config.toml
hidden_size = 128
vocab_size = 1024
bias = "all"
Each number is 128 + 24 x the weight over its row's rms, rounded and kept within 0 to 255. Layers, rows and columns count from 0. Numbers have three digits each. The size before them is the row's rms in percent of the matrix's.

# up: layer 5 MLP up, 512x128, rms 0.0916, rows 99-151, columns 0-127
# down: layer 5 MLP down (transposed), 512x128, rms 0.111, rows 99-150, columns 0-127
up99 104:115090094127129109129092136099135143112162153130130139118097195158161135136094123093101182092105130166138116139163140144122142091156122083117117115149114124170143135116126139114169133147138123072127118094102134160156133117093135144139143137107147167112169152130139146163164119150104120108136155129115110135132134139138164123113125070138094147115125186114102120139136110174116114147177
down99 111:136152166138142134125136094159123143098145116120126158136163098112065138118121162113166142160123132094124142118136143130134136080105170106156102108125200130104098101096117100146148131123161095132119134147107105070133121114170135114077141148149129177165136148124120153136133117150103118135101153142095135117167122106138130133134154160096134107110127138150070102098149137161093113145111
up100 094:125145138134149119139116124168145118136111141144132169144160145094132129109140110143136063117117129165076164188114098150089108174132161125109110096152133173123116109169148136122095127084123121131129091174086112060126156131113141142121162111116117156098103119150139159144153117120117115128123143120132146108167170102092124110157124100084126099140133115140125130161100128123101147129105
down100 104:081122105184122100170100159105149167138092163155106167162111116127143092140146101110106121156113119145093107145125120113167149131140136094095124131100133157162144088148117102121152114111129099130153141132143109121122113120114113146121159144145112137148116161123135126164137127141139092169145116140129147125161161151106120058158147086099131139085096178088104082142109124124111143131129
up101 086:140086157117117153113089156082101143100173130163104129134114176079110148147140110158177097159153160140128120104157140116146167128146137130094084141165103168172151143162172141121160131120151095132125137090157099153088137146117125127135139153102130082125114152123115148113126137159114156101097079138182157121118117117108132110132127134122143123106136125116150096112148131123095118148124
down101 100:088114104162095127071131130135130112142166126115178122135127148101140096107123066124136069159127144126150100170123079163128139132105100141144142095107143133146109163101134115116143112107137146126136142142114124107101129162108148120079143164143109103117110110164132151160107158101153149110137185158111116142091105137142073154157095138145167139110122130123136145137141127148109126087098
up102 096:126131135113130118141151148130125131133107109162171128173113151117136142130124101137138162114082110123115157125095127146156127150117141115156112141153106076097146132118088136115107086128143165116112177118123166117116099122111106148054089144141130152095157095094099168104137158111117112112148138133118103093119194089087125147156147122124117124119140152140139155092124155101095081116109
down102 106:092142105137131137112158106146160122107104145145092141089153131144089153130122113089123107141130122108131162140139089092179139181122147129159162110152131108149173168112117163154105149114132190127133130134141118092128139122124123093101156117146154130163119114118147137100132079135147160151135143102100177128144118122169124115146084105116141084171086125133146156161103109113153143157139
up103 110:125141132138109195113147097162142095184131119150110129124173112119124151100122118174092098113133121177123136146163128085127113150136152103120147140112128145141137139125131115128134166165139165138115090153107160113099084144091135051129120156144116135098186107132130128108095135097163144130120188107121103119145111165115147120124128110127094147122081140116118124138144154145129139137149
down103 100:094125113182147070137169137146098129132166133065153104154081144150108141093154102169142147112109138111149125117092141109124098153127126140152169141131118106114108132131139094140155116130111153128136124136132110149177130079150126156132134086164156113148095124131132137155106157130109180179118117115098144126134118091142110115111146150124137106128149128136092103108101127154077127102086
up104 090:143109129108130118152117160118154124115126126108117142142092062145137122101136140129138151162138112139139163131164119133160157147152140089114137109152113114071147131098153144147157120120141138120092100158131114148154120132129121147128107154124155099159119134145078168112123119155097147082122122131150143131120105101127173128104143168134203159202136138138147121065127137098131155162109
down104 086:110132135125107101157121185165132131084125121118112099149127142144146156102090131131137119120101098131097118121109159106145128127120092139129098141101103144106151139147109155107116154088107153142098103115124144120121126113111130105145094143123124138130137127146120110122072092120106089099149136116160073104121145142103126089102145109191135174134122077121128155124088168070185121090120
up105 100:153129149124095142139111127081139149110121140131066179159112175147150104142120097132116118170114144139122186152100138127142126110112171109134154137135084181170199139133139093088112130162132129114113124132138121131112108095109123113106165122101096141152127093104165172140101094135120158120110141113118107178133133112112122109148091153126102141156132163127157147147138127136150123136135
down105 110:122106113138167098086108140110112127090105126079139096119149139115138137132114132119145069131123115114150118127183133117086176061086126117132125123140154164120120135136109137124160139111142145116159127137100121140143127156165082085105126164082157151107084125122118125121101169129112148102163140098130124156163083134142106142136147136130124126139176152091105150127153131108167102135159
up106 102:106106149099175102123152141107101144109154118115147117119119144121097088143131087162156130121100104124102134166170141127182124121110188085167188142104146141079127151154113130105115129100137173124112102121119157134124144108153174118100091159122107173124144094129100120073108146124096134104129134135111116155147110109129127122129114077152102113158131107122128162117150125128147109122105
down106 102:110134154143099115117172141123179110135119119112165141149156131095169144108098132144148122150139118168107138135123103171106169115162095157131104125087110126155127102146113164095089111126144133162152138128139154138101101086137130130125125105167112112103117130153121156111134169112117093128142136114108194134123166133145165099120141141158158154100132174098170143159152108081139098125158
up107 108:118121124116092105102127108128155122120132102146169132136136103103130117127139145161137170084127123131166100130107121120141117149171200141108173120110137095134134150136114115145161137106161180116109163127132160149119084128157142129094144142154106092119096112099155152136124149118131137169095098161160100108100167104112137111110111138099150099139097145134141100067106137145070116146130
down107 111:133128097095142145135092133116180120140146086159068131135120115123137083106145117114129163136119131136084127089185173147153124143095123101136136143156116165137130094102114135143134164149128156143116092173086111111102135112139139128158122126084101132084121138108127091124139133132116123124176135087123146110132149157141137170181125094141071143135160122112101123112085107121128138146137
up108 106:108121158078189133135149118153130133142111155076125096140153154131109093072130155110081134100128094115133114140107119110153109138122130141109101112112106125101116123116131075157120072179160150114116133123056134126109139152143102159118132092129155111117120104155143130151106150091136142118144114080109143147142109085138150126174133118124086154127127137114159099102120150137103140140129
down108 097:123132118172113106160143102132126145135097127115139134125143133108168125144134151136125093147101126130129136106137068143109149126134124102116120083132115125140135127119158125135130129139074157080105120124160102137096170159151142163081128129133142161178125150124120134062121163131133141106088163116133129057149116099111100099121150127100187128108139100168097135159155102091142158129145
up109 097:132112144130172181104149090123145115140169148061120131136137143092111166130123115127136123149156140100118121123130151145096129139153151130129110140117135130104116137173134117139126138143087119139129098170120164134192171125143142092117125087102093123099187109148134072104125152119124135061130163136118180121160121140129141145129103133149127126162097124144112144143149150171165114128130
down109 097:121110123104117125094138139071134157098122115124128144137080150142081130144161113129117161104167120115178141152096117096109145101140109127163113062095125185178106138125115113144149146122135121140147137122149121113064112102096131138100112100128142106115071130143135116133119137152105140150117078131109138076131157127139147090131195124097117141120147141139135112129099115122139146126152
up110 112:145097160123093116152134108132130143138122133117144104114117092152158131143081185142110118136114090179114113161095114158117146160112128120139096179152174104142122154109160159122123094147099164116145121140129140121157120088101121164179145124098118151116150104111104104137097113079131131143119129117135125173118115147116132153142146125165133119110126193102125133116158182113093087123133
down110 110:133148155090154147131161127169166124121132162123160106178108136101146162139143116143155126116111084122169142106087167142156127156132115131177169145168179164104155123121163141154101138147113126102128120161124131153131140163129150151120149147147125125105112172164165133129150140180136136114142121173157093142132170132132111147133151156106148130117152179116117159144132148165144117118106
up111 099:121143143130141103122167139162154143128126141133111141104104122126146118128102144113110126156149147108110118101172158067121200119108123156110144149119102113116098111126136095136130110162155129151142166133134126134163106100131154086115132138082117142116140140124075169128150151138093174071128117089148128161120129135166141150175153123121078136109096120138153144112090150178110142110100
down111 095:136137143134087093114112100160100127112143103185114152110114110113123108130102107126106145139123153123127090087160127133120143108128141137162142161147085131134125159133156092125126118103100118121111142118100090102140131110137157114122141140125085109144074059105145073118141138104153112176111146093153051155123127090146133160127093131128137117138126128115100130120134145167095124129180
up112 110:094146115137135150112132145150107122093107162146130175105130119115098098136078141119120098158157107139091110084121113134117149135111147148107113141106133129109113107153171103144128122149118075143133116160132117103109143124153136142142152155117118161112114107113119115128162098119108177146138156109084148092118065075175089103163138158119134127099143169137125176105120168124131096155101
down112 103:124124014096138136117121116148119098119157120134140084139127107162141105150104120094105161137124130146116116153085093141139137129168133114148117137131111100114077135136143128107143123142163156124166127122119116132100115105122089157136134113175105081118156096097127101111125190129136115097115143098180138112142151145104137115128125130129087115147116103159166098118148116105117145113130
up113 081:148129169149155122098132125115148134081109131145128123123138099119143163132134121157130100159091138122095156126164167138155149091131115117104139115123112149121153096132118079104103135110108106182092143155133107160147122136086121147102154109112143119105142144169081129142142146092147152105134077129157091168168147138115136129132115132184119134127094082139136164072118123127112093085130
down113 080:124170120103095067104095105130136151109109117146086147136146155137093122140156173131144154132153100127114110134072097106087154093121142155109115121128096142093130117123111123108123148155127136087108131107156141139144105147132118110128130063198126106134137153136146145151112085122128135148115149101155104117104113135119148145147135105160121153125115183197164149138146117137106128128154
up114 114:119086149112152109128083127095096114128142145143114101109132142120152148111107129102123151142169130110128121128135114120139105131151126078111099106137148110116133167131147057145128155123120123115127100109179117153145141125052141101140108153102111072105131089158130161145101100077166174145140118125135100097143101172120105147095149126107119104138144173135111120107138125119136131079115
down114 100:107087144126113128128150112110162159094162142136170152129106130120165109163155095106117133127137117141083170136138121125133128156097072142111112120126138107143128106117087159103128108131154111140142099121159133111170114139119157114138152119117162140142183131133148132085078169151123138154154113156140161169118104123151151131093148099097133185124091135133102114130127116125169110120063
up115 105:122130117144152132090148132097148142167140117109081113113157163123116116110100134116133137063135128111108106147103150110126119146113131107113176143123112119148108138149113164098148144164119124117132137137103123175139157102136152136145134138155115096179158127128101129146140095209104143142116082075153139101153113095137137161134142122180126127103116110115123101085102102080086130121121
down115 095:112113135148080165101151108142129117130099115123119144137155104089146145094166120165152074167108108153142151099096118163174096121154099119134117150147171158137144116122132116119134121073152114130080120135150118113113137135177144137120122148109136120103074136131139113128163122092145113074120162136100135122116133154124141154130153115106113143085115140110084109132108134157130184178118
up116 096:116131146100128161115094102117104126112106146113094133104113168128166106148104173117143141172110139130165120129119153155103110139124086136091149150123154118128143111106159095146129122092137171144167134099118115146158130079128132119142165122137150132104160134088112087158162145105118133164105129128112107076140160110090131075114135115141115085140106129104107136120157088065121144110162
down116 091:117174132092155079125150112135131154127143102142124117111130175141107103158171148124121165158174138138101128149167105141092147153116161168124157150111137131130142144134129153113178140142093118132142146115122142099093140105127103100113101113109166148183118131152125128158139119108122115148122103110137131126116074125160109137149147092103134168116170136154110177166133167152134177086135
up117 087:122132164138165108131141161109157136133157141163137124144150128110124115141162138131122152100133146133140155100156060091119127113148150094096121126123141139075107095129133109136156086105119150186148114140108118147138077095092102173094118142127101134177133095089140124132162140129114153143161134170133142114105154194142087127113153170103146121132140120127103143102132106148131143100137
down117 093:137127115097156122138145111177112133114157083098172071105154095155082124138150131125114121160153136140129112072181114173127144104101174110124129143143147097111102102140155127112129145113127130118148159140120124122146114085134114088097126152121120136141113131119146137133145140134125080094096170096110134101086173139132121182108106110168134148113150114127135134145150159126131145113073
up118 097:157134114152117134098146111135138140158090133150081087125161168149141160114145107173104128131108126090123161166139115132146106159106132089131089155178110142154093137182167124141133137150132101149147125136112122134115130139122102121152124188146133093128139160141115161163131121142148149121071129126085111154143155170069142145183110143130101128111116138102144145108157115128114128136126
down118 100:167113126132128117145077168119133109124158112115164175111115073147133063125165139079163136136091140100106102080111128102121126118158118126109108155159129093112152159130121148183152121154125083146124174106154103147123166123136138154150133094105118157166113116149122141166133130102125163150150140139138149141124125105164133165082125118140160118126136148125128120138115151088151146135141
up119 115:129096144146140132160128126122133134135154128117101093083115146115195182109144116123126090128183082151121157134105136141109188140136139139099143154130132111128110123157124120131120096140165150151122104136092123068114111097132147105131166135125107145105121079107169078114112147121143104085122135130084124106143106114141143139138128110183144130120163190136130114118155123117147122146100
down119 119:136124115126096126068123081095135147146127122142150121134120101129152163135149081085120118111118079083150111103124131156112153119118121108108164113099098116116091118136146106091133142120149108100155150126105053126104115119129108149116140143140099090142146070109181146103117140151158086156139117175116140099126125126109117121186123172127139099126151130111115121104141104112109106140139
up120 099:143126172112149144109111124130144151122201123133119130125152145125142161159105152138130106138169080151117154147115093116168145129151138081112151152138163084085071107120100146100145110128162140093109108115137132118141163144136144129155100086148158152125096134124091098128074103133144119124153128141153121140120150101140122103151125108148134147147159163131141104097150114132138154189095
down120 107:132074138158111132122144142131117074109125148163115127128116140132117122133148099186152143145071138080159139095144121154127117122126164121148147112091126172089139152154176097134109107103146157161130123119114129145132155155121150112117117117104093131116138093129122143129149159140095115111160152135120146138095097131112107120135130147159123147072122071094147169097182163139155144112150
up121 083:138109126109106119141096107137118111126162116125111105119109142183149128078160102106129107154105161140080098123114113126157092127120152103151128164154113142154161135138110123125183084104138149115107127082096140067124088121120098121120170121133114128120142119181100159099114119143113101113081098138108129139156111113125097166141135152098141102140144109112142103151084144120081132138090
down121 085:105124122125094111077144088143087115157104151115104121141146116162131119137088106136145146133121124136166107114151079124154163124130134120153105107202161131110123152121135140083127106121127188082150143143130126106106136143119104124088169155102185149130133130098161136113126130152136127120135129161132109126158097166132126116176155149115129113136139124135131112154074128194137109162131
up122 098:134131142171135122093118103175121149125144133146116172126126106152096118110127108123083109121116072125121130115149115086156131115134146105183152147137104118135158113159102107107125103102152149157108108129147142179133139122136123124103089133138105109111129121135142153157156089139143142126146149101132136134139098132146113139095157163105127092117110113170099083151101180210114112079129
down122 101:163144144103107142113050154118120104124106131122119162137132120154096113114154137114111149148151144125093147167130129122115134146102101160116115122161126100121092139144120115170138138102161127152122120093113113101129100138184100118163121111168169090125135101119139163137132124099116129146136156119098113135158087171148159100081106157136114146164185155142158088148105142100124117141097
up123 098:132132173172173152148150145097118144134131121143119169118102153123151083103112123134130148148125156121151160150145105146102101101112150106149152103106138103084145129158084125165138102119099139080174113089153108119153111095148138152136120116128087171128144108150159143186139112129134101143135057107150097141121171097128094116144123135157122132129166137113150126117110140113154106140114
down123 107:115147090131124123136170127113111112083111145098134129115101120125101149143108106124095095118112087096127143196154109112171143141143105116114138138133118131117169110091090115115128138147120136105122153147130126166121094139100172086133138111141144168161127146173103148110159149100133102082092114123112107086107092139136102114080134086100134176117132167167157141172146129123125134124131
up124 085:153132124171097087135104134124131133106161122124090131120125142125099105175110063115118128115155138114145131084139122153137112145133147117115154128127148123162148127170166170164102093123136149083127169111148126137147092171104115156130127115153158178106184098130134116107129120075160158139102162162144116109126136143100081149097125149101107115122116115113121128153128140136156085164114
down124 082:139129145152149114118110156128121109105122128148125099106132146103128096122177125156129139144135156124088097139146137137102132125168167193108140121126108105123106135130101097167143111099139065108148135133107143097137167121140155152089138124148087127157141092090102179167169100129127129131152137123130085073137085109130129118121118102161179152148145115117128150180129106159141151136122
up125 090:167075142113103138159104164147113143114134122135113136107126116121088132156146104129109177165144092147159118123158106077119111130126135146116103143148116104147142133131099111101106165156134135101133119114132116118111102092133112095147162136062145149141066082128145134140092112083146152101141139100162115098131113151112096095095137076102121114143155128136119150126150120173126089147133
down125 105:153144110130075159106117159135156112078136114087113137115169103118065095112147132095111105154142149142146081153125146135117133130171150110109135130135159155183140114141158121134135102096125092164116137139153159127113133203125118127160152108130106158131108177137117127130130107155138123115150087179093127115120123109140128095138105176145124137105149157154094138132117119119099134131146
up126 105:116130125089109104118098098103111134138120136121180131168114137125150095141137135154109103123087125165147129121105098144156099123114134120116135165118137152150130059103142102138124102104154142139143104141132125118118131162154096139150166104097106134139165106093189133104132079122139153112144113143112148139099168155123081145126183152129125112152130108135150117129158162150146094183177
down126 108:110154162147134091129152104136143125133132163133102132089141149160115090136125087128158138162168108123140107150113144085159142119141160134125134159114139076123127164174078143162121122109087170139122117110099149137138121124090143133148125153124153124133144131088112146133098125139124166190161072105075137132125112135125111178122136123144130138134161169087156136130116165098143105109132
up127 112:130080123114129125135133176122102130146144108145102168147165129138131100088135110170150138154130126126109118122166120127141144167162100169124147133117155119133117103125123104099123097127134098131123167131102133136126141126108141112129106120106120144111114072074096114186132121154131137103134118110129181134095114151144103118143156050146112092139087167166147128147137146196118143149144
down127 103:120160142124126089162142109058088153125136119109129092180125126111127153142148158130104109110122094130190149140114113111104098099121108134094185140109090154125154104131107122157177113137118132106137121089141120154154102120159104106123129112150128119149112137132155162105130109075105139104086093135081124083140130146163126133116118144081142153100140124118103178127127111126117116132114
up128 090:132133164156140185133161127103128150131102123102149117146153174119137116105089103144117147132136160139152148118120113129197138136103141143159124158116128104144118126109129167170112154142135090090187134070100098099117137146135154144129111106143105121121125129129116140137151085136093121144129141114136161173116087127101125130125106164118140085108113167148089086154143129102169157099149
down128 077:166173131139099129088132137145106125105096077135182097123092157149111114141124148080145145114186164132123102155127131103154142098114191190135113135146137127123148149119127114155131155114102097079116117090110112104095122113137131084144117152109129128148133160110154121163117082092089119114159110116136105148118141141108170126108142151138141148131121155114117122153150110155117134151109
up129 105:116103147147165126180123166103109135158136077109148171125160110119118089160119171125146134118152129147082132118152125116148131128144111135105114159119095143106120104132166097133132093172107084129165109115096161114128110128149118150132134092152111106073123094110125121113131102147152090125143107098178122142138156091098105093136105119112124131086141110152142101123171085113161143105125
down129 100:157109129114084139128065088141117162126106119118149057174102147129174165176126127104136098130150153122123142090107084127088115136151138149113114151145101137147142114114156130149112160164101154136060119112142102121110132149138148130151117136131164144106152142140145120090112134102143114111177127117095131126112152129118127085133128159126118132135128120146144124158178139119143187123113
up130 106:126157196107124146165133120122100158160139160083115169084115167116141099101157117163143106133105148122148171087148123116127122156131064111115130116151109138135175108076130088094130120139159094136123119123137091133100158116123115135164137135133126143093108096140153093109117138141138104110126143147118143103124104104148146131125153129126098104141128123092151113165157083168090115127147
down130 106:081104113128115105150087081125088129192146110153172156128093099118122143099157109114152138149100112098118100084113138140131136101176155121105142161139148154108133148132137111139155165183100174123113125115130156118130121136158093126143126135117106075135182133136136098128123120153106125135141117125125148148119115100120139138108094129138114115062095143090119128140137148111109111138074
up131 097:123148108121180140088143127112149123147115099148164150130162114128149126091122136103084192098114130120138112132177099140080095121098129157108172146116115151123140115110127127144149127143120136135112140162147084154130142133137115121138084091151096142144177103164109146148114167115136124139135126143123150100094125128084129141116076164088107109094114168135113142086105127113151175152119
down131 093:111169146137123098150122098125146123124146131102152109165129135117098090118136134118151138101095153161090112129093127139123151120064117148149166123093097092095119137151107157154121182098146143124161099136116191119093154115116149134147121131118122097129141146162148143138138114126125129106153151145147087166081112149125113161109129153105143132138136111141133121141057124141093178099092
up132 089:131119124114136085179064122126135118141133088138132105140099131175117207105124116115108109160117128143132143159058137083154154148126145118121096141142118139132169145127142123156099116155125117127158136129143103182126140092155131099144148130092119089132122143091101141125155149135134123084141147110114166150116071134151139137144146116140138114118139090141137159092126084145129127150153
down132 089:134120106133107112129170088150090129100099150134156175136119164093126104149141140153115168124122096114114114108141096165099128103119140105098122123162185076126151154128147129167146101107133100091121148151184136118108117144133116090104162198135125131117107156117157096155153148149123117140123117120125113170110134139131128138144156115146129123096115125060144129135104126155097146131085
up133 110:119129141135118117082123117140040105124088102161096095109126142092148141171119140162125100160132121135083091150107091108164144139101134150137160125134118122125159112153158150148137160108131088091115115102098160090138101142115171088087132086155144142133135102125156147136125109139128113111150125103139136110104164175151082121121146106110160126151113151169127135114107124132136124126122
down133 127:115116122109130177134071109157154125116114097116183124131124094132091180093117163127160134113105131143146105085118120110095132106136121132126142156144117164133123092139104114138117176111072129107142131140076119170158118131158118189139140131146129120103128142164109096115108126160149110145125113102164123135127113115100109118108086131153158133150114141055131111112138099115149091124119
up134 093:115162142166122096118153167103170144105144128092090136137098106114107102105130107120103143112141084123149136092116155119160154176132124097136140138135099154144134163123190159092153139137139166118104113160106158119098086159140076159174124133163139123140192162147128170147136105114119143169111117130135125138130091132118131147123107169145150129149101159099129133133147123128128112114112
down134 082:156142125142120122110120128142136118094108089081113127144157102112131137147118160094157136105144136138136172099126131145116134114160131146069114132161134150091141113129147123104146126078098088132112130075163164079100120164137093093138179173086110113159101132181110110094111115134132121161092132136160110105125110104119108155128138121143142115135147125089087114146113121131101094131098
up135 124:161136094130096122153124117176138130124124121118123172141136118116121142118100128148122128125167108122116155065145132131101120140122153122144133082121104124134082136089123143175127125186171126104141119151124089146139127087106150118120113082094166108135139128142095146162124150103131103095097105158164158090086109102156117108143121150142122111135082158142171094144110113136158093168147
down135 105:108168081136121141112137105095077145094172104127131169134121128150182141105124128165148156115127161141105127132144094142084125144153113172134107106152125104121133166142101126102151143117140107098113110111133125127129135123104123141145125130089159095110155097073104102134122111086147130164104115113172111130165110145099110146114096134078169149142141094172137148109158147105125133110165
up136 097:136133133172135138125163161106200150166203143116134131147137160115134164103131107148048109132079140120147130095125110140134118121137118119112121083127088138136164122096139135123133134129127144140156155154096125103150069131126123129195123124158147110140158123086111136095121132119080122123138141146130122104119108120093166103101156134115104113154092110108109122121134141158128114136128
down136 097:136100153139138163096165151131163150166100153160151144099122135097159098121100083130145183163154146134084123158158111149148135171138103127138130166142113138077114159144162107118120133132129148128100151160156114115150112099105134119143142144157097106138125145124148130116119084101176109125072138124136131123079079153087126139152121122121119131130120116116124169130137119135173079138146
up137 119:162136149131108087133132141143133132117094138126125158129169145113107111183153097144071140147123096119125080167117096117117139158095193144138142149100161106138114117099134136153149122105109147143072155123123115141129096140122142126163151161161118114117155143099154139163118155170125142105088128124102114104135108136112147135146144130154078128179108105100156121117149110104169137166154
down137 095:148104139097137129113120151116115145111116122107129155121127123088157128123149143090086115120165090137121111085154160128101124127134127112124131142181181121120142118105117112070076124139109100122120095119116137139109138098135164135128123127151153115116166084111102106083136100113101119097123146121111132138190125107117201166126118123130136111112167139136126090094140135093151153070096
up138 108:122110187111132116188130120096153112127137162128082129113124153118126121141160118092171087139126102147132139150124111149146126118131154140125115147103135121106104116107119099124113121095135166125125116149083109137116147157100129155110133137105110178166104086114131171114150151137182137132154143087114124129153118082136111147160094123144135072105162181123112147144141114104088099112080
down138 097:103142105113110150111140117104121149151113115134139108111096105122120089083127126139138165145098106075085113160129115078127096152139108149126132124158145153135154097164118141111108125130126112108132085161147143172096118105160108143146091079113138122111143115113175133126164145157114089141181100166135157151079118118135140141092150147116124165122115152161169093125152110136152159144117
up139 118:159162085127113126139104141150148133121119086089105150158082123113123162158142152126119104134121118076135122138168078163107139149114093126151135136102142120159145164105157084113143117146170132170109142143127123138141089082120138109137141102119124132109107124090137120180098075138114127168142137126082146142145127156125129139146113169147103070167129115148149140125155138140106149138169
down139 121:113111136138107088135116131129162143081115151164167111165126135141118090143135126163127106133132123151161168164134122168131126147139142132123182169134122109090144155182098120069112099152154089140132084149132116104095127120131119141148133102142153152147123125092104106098146152100131112074137155129104152136135090123071078098119161124138121109128102135152122141160150146133151150133107
up140 114:116127142130129134105121162146105111126116106123123078120138114133182109126151113149142185148095138128151115146180140136127130121123144108069108123120114159115085164140100097154132086106149123136075140138110101155142134122129088139130127141111089124101126152127103093119140181111170132128145153134144167120163156119121125082157118157139089131121154140073149115144133124105123058156142
down140 104:147113153164135135129149137115141107111140145124133138105165128135110128120118173137139132124107112083131099162134145148071146142120129120143143089099153102127154098124108124120131156085128079113148158103133110097115115140120165102088086113140159111110096103129161187112126083119128130132094145097149108143132061105139170154130117104099178116138168147173090143094138129161130111128132
up141 087:085122126112165167146133172056110130148128127165149141125117142126131111080114169131111121082174116090112117144061141177122151165116157162112124140146148103116131130115132139127120149096099135113113130128114111114099126141138072142129150117146114155124150114137142119125138118174114099174128079142131184101152142131160150111161126118146125106144119154131133134150171131126153122158096
down141 092:128166116105102174152117125169112143130167085109145160129150134144120119131116096138117156143184115108130125146127135091137127135091169123117143160135116161141145128115141116146145138102166112121155114118146126132132092122155089119108088121117093096146109102142115122123147107120090176127124191151138155127133118149162150185113148084097074148159165086148089146136096104141110116139139
up142 101:150163101147115108153162112136132099156154154090092119060159135120152145170167136197125138142140145117132155132172105105119120104098142138165174104107140135119156104128121119105073148105111120092130145116115086157155168123150126116110136118107116147106158074116120177117141139126132091137142109105137114127125133116097134149111122126149176159150126139102136105149106142138151136164100
down142 111:168142157120130081065163151128127100118130114111130155111131119136092096106124068173151099164146106119134112108126101112156114113128127150150116145132172153163152138137088139122130168124115092155139126142111151102157096172139139142116136130098137126108139104144149108126102132102097124117120137102152108153104158090127129072181147142139121107155144147120091155116179132142138179153123
up143 084:087120117134118101095127132135101137132119154130139137116120141115157134152154144176135118099118145093125126133149130127083137089132085119152168154120105158176169110119127146100078153137180120163193118088144135147161158166146114154090124135123147107117142135168126141106185117132097122123124126158126123097159137157087142124186132144092132120165131105153130095113124152118138146103139
down143 089:094107112174099151118082107114126114144097147078155132139121089096146137090097116084134155136108114156107096180093122156113136105115124168164155118108143144150127115124143104130115089156140118162137135115136154112123122163103118134153149127171117116127170140076127121133145105136131145148097167126113082083137126134145109076116157138139084134077160164094115138133120115119135137118112
up144 100:094140114124087144141110111137143169125128111068151133099139129144128150120132160103102090106134136167137123148134090102130122151157170154112108166107126170152150130129100115119126114132153139106088149122112124146138089130136102149147186141175129135139093127143138128102121163150082137141152141129128144130168082083156141172162100152119137105182129167098115103116169122101112129099110
down144 110:153117104094141144120142109117084143111104141137153100132126099112095124119129142142117134104143137118106101132116146137129121122154115111151166077123136117170114157155154133119130147072098157106153134162144116115146125127152122127131137186154155136078159140120160111146143134111104134107096165111129160138144124068125146125131108188168112068126084077106159139098164096129119131119089
up145 098:124141128127129116097076125123134179145168145133103146109138104123112126118154133137138175109135118068157145117106119149128166117164103084092148112114145134109137124110153103112116129108124144116117174097107131136138096138125139135064167142148099109145135141119142123126146055176111153110144127055115149136138142143133117159133137127101153140119161121099176138159165135088141152147136
down145 093:105126123110122126117119117149088136116110117123137180158122106116133142071162111114137102121157084136073122077122136118083129161112118128102136146128119109115138158155134137107138160132140147110134135102126102192132147120151113104113150154136169170139118108136068054103149148137128096142121122157097139125109092104128143150125163093122097118126115092109128128148134138127147059151136
up146 098:099116132135146126138124132118117143150146131131096146113122116113150129123084081160121174116147108104108118130167144143123135150165114093198121133112148120098105158155121106123125097128162142091104157119163110107114083101134164123131093134106131143119189131158124154125117136119089111146110137089128132097132133110150062146138163103176148096117127179124157075088096116127139126126130
down146 102:112108063108134125112149110099084143156093144122127113071139154113100124134125153136147149135139082122099112126123144113101153124111128107112169103121102157124111086159173139086164150119130139093168117162122150157111130147125101135124153147138134131143102164172125139144147094172114129140146104136143139173115149152089174135125151100097087150091139115098115164128123112154109161155136
up147 111:165147133083143159132104153145125123151170132151113078103126118118123162078147131105135121098147088140129111137126146110128115151128115109132130124150134113133144122091152167112105111125167129125054161100092139154134091126162138146128123153110108127089102118106090110107201090135165124105088154119164108116140130106122163132119092145100133121137146131156132112113101078128132147104090
down147 131:125116118149103158099159103126098140106140135097144117106135121119111108115154112100115076138114112139105093145103122169130113153145148123127150113120093114145080151096155155132143147087091108140092149112106140140131135105130129128102153142152113129129110118141140121138139111107192179132142111155094142136151110125157103140123093136157196156150076120140148204113148174104165111138124
up148 097:106160158122138095118163150138145143176135133136067157108116105122137123175129146161125153140118146135159159143114160116137155100138149156138083174145117116135193156117120135102081078096161147179134094108079121127158130120123172126096109135148094149122124110151132174116123147166090152142129120163106103144107128145110153128127124153136114111148122113124154128137137149116114082111121
down148 102:145101126158124125154120136114116157126133130128183156156138118116130110107163118106161091099132151142128098097138168147101070133115092147098129129086123187130146125114108104099131171171177105164107145120108106117140176150139123130103164129117133167104150094093131161134106115106113136112142132133141073159133103157122113117073132145154133100085124127143152109107126095140103144113140
up149 096:121138131124125139101138148115141118128121080134139117104106120146133136115164146134107146125125139150085106105143126132137173139107106061134136128126111180152117122127120145185083106115179129137099088144096119142106107139082122112085061131122112112160144149121103117146168121111145107133105109092110150148167109102123125128169156113123146142161165143096123079139106164157120153134082
down149 108:131200164107108113135108133141131127123158092136154192143154096123089144109143140134123147120106149187135125157121165123151111108130115122126120121128096118111134132110113130131146160156157073128130128149122160159132109076141169116150163101150128121134135155110151159115168162116120100103125135195128107151145154108202140114113139139140142117128115078122147124116119116122123173144116
up150 086:134087144143135127112111120126126094132141159201134140123133105134120136139137128135145151118109093116130141108155125143091125172116130141162092141114131152101120105157118177138133166147169102112089128133068156118148115111092115094073133130118147143135161169093108116145163154155107113144120115130104136136122133169110123135159122153079134164118125086091130163125144164094119163168090
down150 100:119141087113100130105168124154123115074124147127098146135135103146097116132109159107091118134130125142128157102084102152132096107166100138134093115122151131149115144112120171114112138113151136131118126127174146118153133118165121120116123108132131137122122109124118151041106146128140141160111117083133138103138108107215155123159104060118131127147129132143109089148096101163107124097142
up151 089:115103113097141123134135164145126142165104109119110108099196155149131089082134113105126122148140132102155122151159080104125120134106175137156112091131139108148105151151085141133118137125158138135131104157136107174165138091142162149115086107121145095127164103112114105132135096119199122136150167129134160129129145117129110156152158114115162114159138106105136172132142166169103122147131